From a checkpoint of a small transformer trained on Wikipedia: 144M tokens.
Each number is 128 + 24 x the weight over its row's rms, rounded and kept within 0 to 255. Layers, rows and columns count from 0. Numbers have three digits each. The size before them is the row's rms in percent of the matrix's.

# layer 6 MLP down (transposed), 384x96, rms 0.233, rows 372-383, columns 0-95
090:153110168101112107138129118124135132102144154111147119113116130129114135105179145153112146126171152109118137136123170116112125099141123126088141123100157119155135157117179101159158098157167135115176140139104143112121067138134178077069118125143103132134115077139106121119152102106105146113
099:137122174150117153144091128142160144136107107111145103177165105124158158140087159095131106120139069090117089171157150145095117117117113146142099100133134163127116073128164122124116111092144168134129162149096096152105142122160142089106115119160117118114146138149143116112147125133129148105
089:142146137123121139174118072140143072135153099176108090132155110171118111136107096101139122121127155109141156151156141156113078108121120168174112136127111128100118118104110136107138144104137136099178181133115120129111136161108102168161129083121104139102131130113129126143099164124148147118
112:129137148183129153164099168110184136087139084158126123118085158154119133095117116117138095104119142092168148162149117164128136114103164146111082106177118088104121128097134126125113131131112083081147130124127099129138113130133086155127124160155136163130105147120127128122109117146147140143
112:094144155138098151153152123094139157141109127114123106111120163168112150099079098121122155092112160113107163154123139134102139152114108115154124135168148119174095155116133151107118124131169107119115159144131138133147139111132141152113104073096168078146126064179126119129103124132114119150
086:136144147132097149165159140134104137148150117170085143123138096172092087127135107103102145151126119141152114113146146124109090118152093087109115161117093097134144135103147179124097135099114132174138102135131143130116119144108145108091156168168106115139160103126083147147151123140171122091
110:118171104107131115113125156114074082133145116123121136103128172161129127120123112125143170132130141118140144155183150123132141113136168121104123096100134171112057124108126152120160142131174143129087107082118140124157110084142126128119131087125132144139084169124144113175127140114136099149
091:125137160108133151191126118105154153087100124102149142116116131121156153167133106103127088135114171102129102119141113132175129162148122155126188123104113088128119134137113107095098159142096111147123151116116105158117083139136111145190136122149117128119147130127103164097099072121132142133
098:148111099138108141120070145113149154132120131141166125168152142153109137091190093127162116128111141100167126141134122138167138138140125096111106121092147102138099129115167120120116153152152135126108134136132151126147099106130111122090081113111118177166073116125102135153133105142151071157
116:111084147102152138088123088141154145138127101093155126128158191150114116102110112141125168123108151105123147141133124108097081061162100151146100155131147129149120115116139120112143116150152099110131138133106101121162144110166156134104124087143131102145194094127142122123137147144141162117
073:085131164094101105097138121119137132141102133126129091120159129144129144098143129096129096113181070164100106146145121173131158125162123151162173117144141158136127103134103126119128172117128120125145150129169093136151095093132109129136117105141098159107096179161097104140118151120113119089
111:102125097129121116156116122160108161138106116132116124124114127117149117122130110129086123142113131138140176128121161114107142138138122127090156109159149104089140158149128175119125176121150155067120123123150109136144172091091111124192156131125131109153119141074178118126164090136094107093
# layer 6 MLP up, 384x96, rms 0.124, rows 373-383, columns 0-95
095:141122111121099102072100133118137143139154133126146144115120176156107149154157113115146148172112143147115116096108214143129154124153101133129150101137100153139124106153138111151169094146132106087121091148093105143093153148106129148135138135122104125083135087099122097096157145123134151140
093:075176132129141113114141131179113145127141162111149126129127166093112151110195090122126103113141117177140132098131133116140160102155133104132164117142125130124143107079129129127123153132090065138096077144133135160133148103170137134117151115110155135164144119139145133070117127134127116116
110:082134118208114086169152117155167165161107126134115150087135142115112121126126109154093123105136120146116105153130139102096155123096082126129124131135142122158094176116122121143130082123121113165124112136153128146166135095093115109131127108119137128143129147103131073104151131140150179139
106:137146127111151124101120141154114086138163119122149153118130094107141126125104125140110120132127095193151143123117162124151159107133155116171106139111129124180133113111110158124144132153136102117154124126124147190128131072083118060145155134113147144127113095183117129075160116120133137112
084:155134146151138105141135133135109130077124125115137082115123156120130152148143118150149148082129133143121134111095146108144119198170110128166127117100112115105124095116096112136139164089130124102180110141164120117161139120148119116123144156097148119096123124142183184089131111160090095112
113:083112158096136143126116122089121154159148151100103087147130147132117141140088126101088143114138117140077109144125128095128146105147146152130135128140124135118089088138138098145147087171154138127122128153175144109173091165142129119152090146122131159117168156108114126192125106144090141127
097:090135116128116146094111096172128165132099111094114135094095097127088116142113163172137128133114121118131143101119103100149166153113095093136139114150111184169057114125086152124140171151141164142119167149138169123139149104129148123091107155127119131129122117113161117121124161128127133121
100:102115120120135148139117139114190131138117154149134108128114124128133145092135171091107172106091134162145127112129137213159133114134112135117112176123112137129111116133141182136124146137094082106160129125148096116117077108098138118125130159110116121116138164126130109190177126116121109114
111:139152155166152123122143141115136140137151131108150108130139129146105177118130130122101142111164134110143060110133136125077060123106132139151131090105110139133135175102147091130106123136120170159113120127123140100164160129126125128109167139110142124130139169062144102158113132138127102070
072:143130120163195129137093115129126100117140139129111166159143147100135120128119131115154136075112159098144147117111087104156147123170081134109108108134105156118114174115181116128085134126140120184113103141124141142085135162129105157121090104149111114126152121139136121164090109130108092141
106:156082074128149142100126121123136189127146135095115118103141145143115119128121120156078135106134086154145144130090158137124150166162124148156114129172116133100135112130149101149132176114123151149141128170110122127156139060124159117167173110134151144095137128121123128147137096150100097111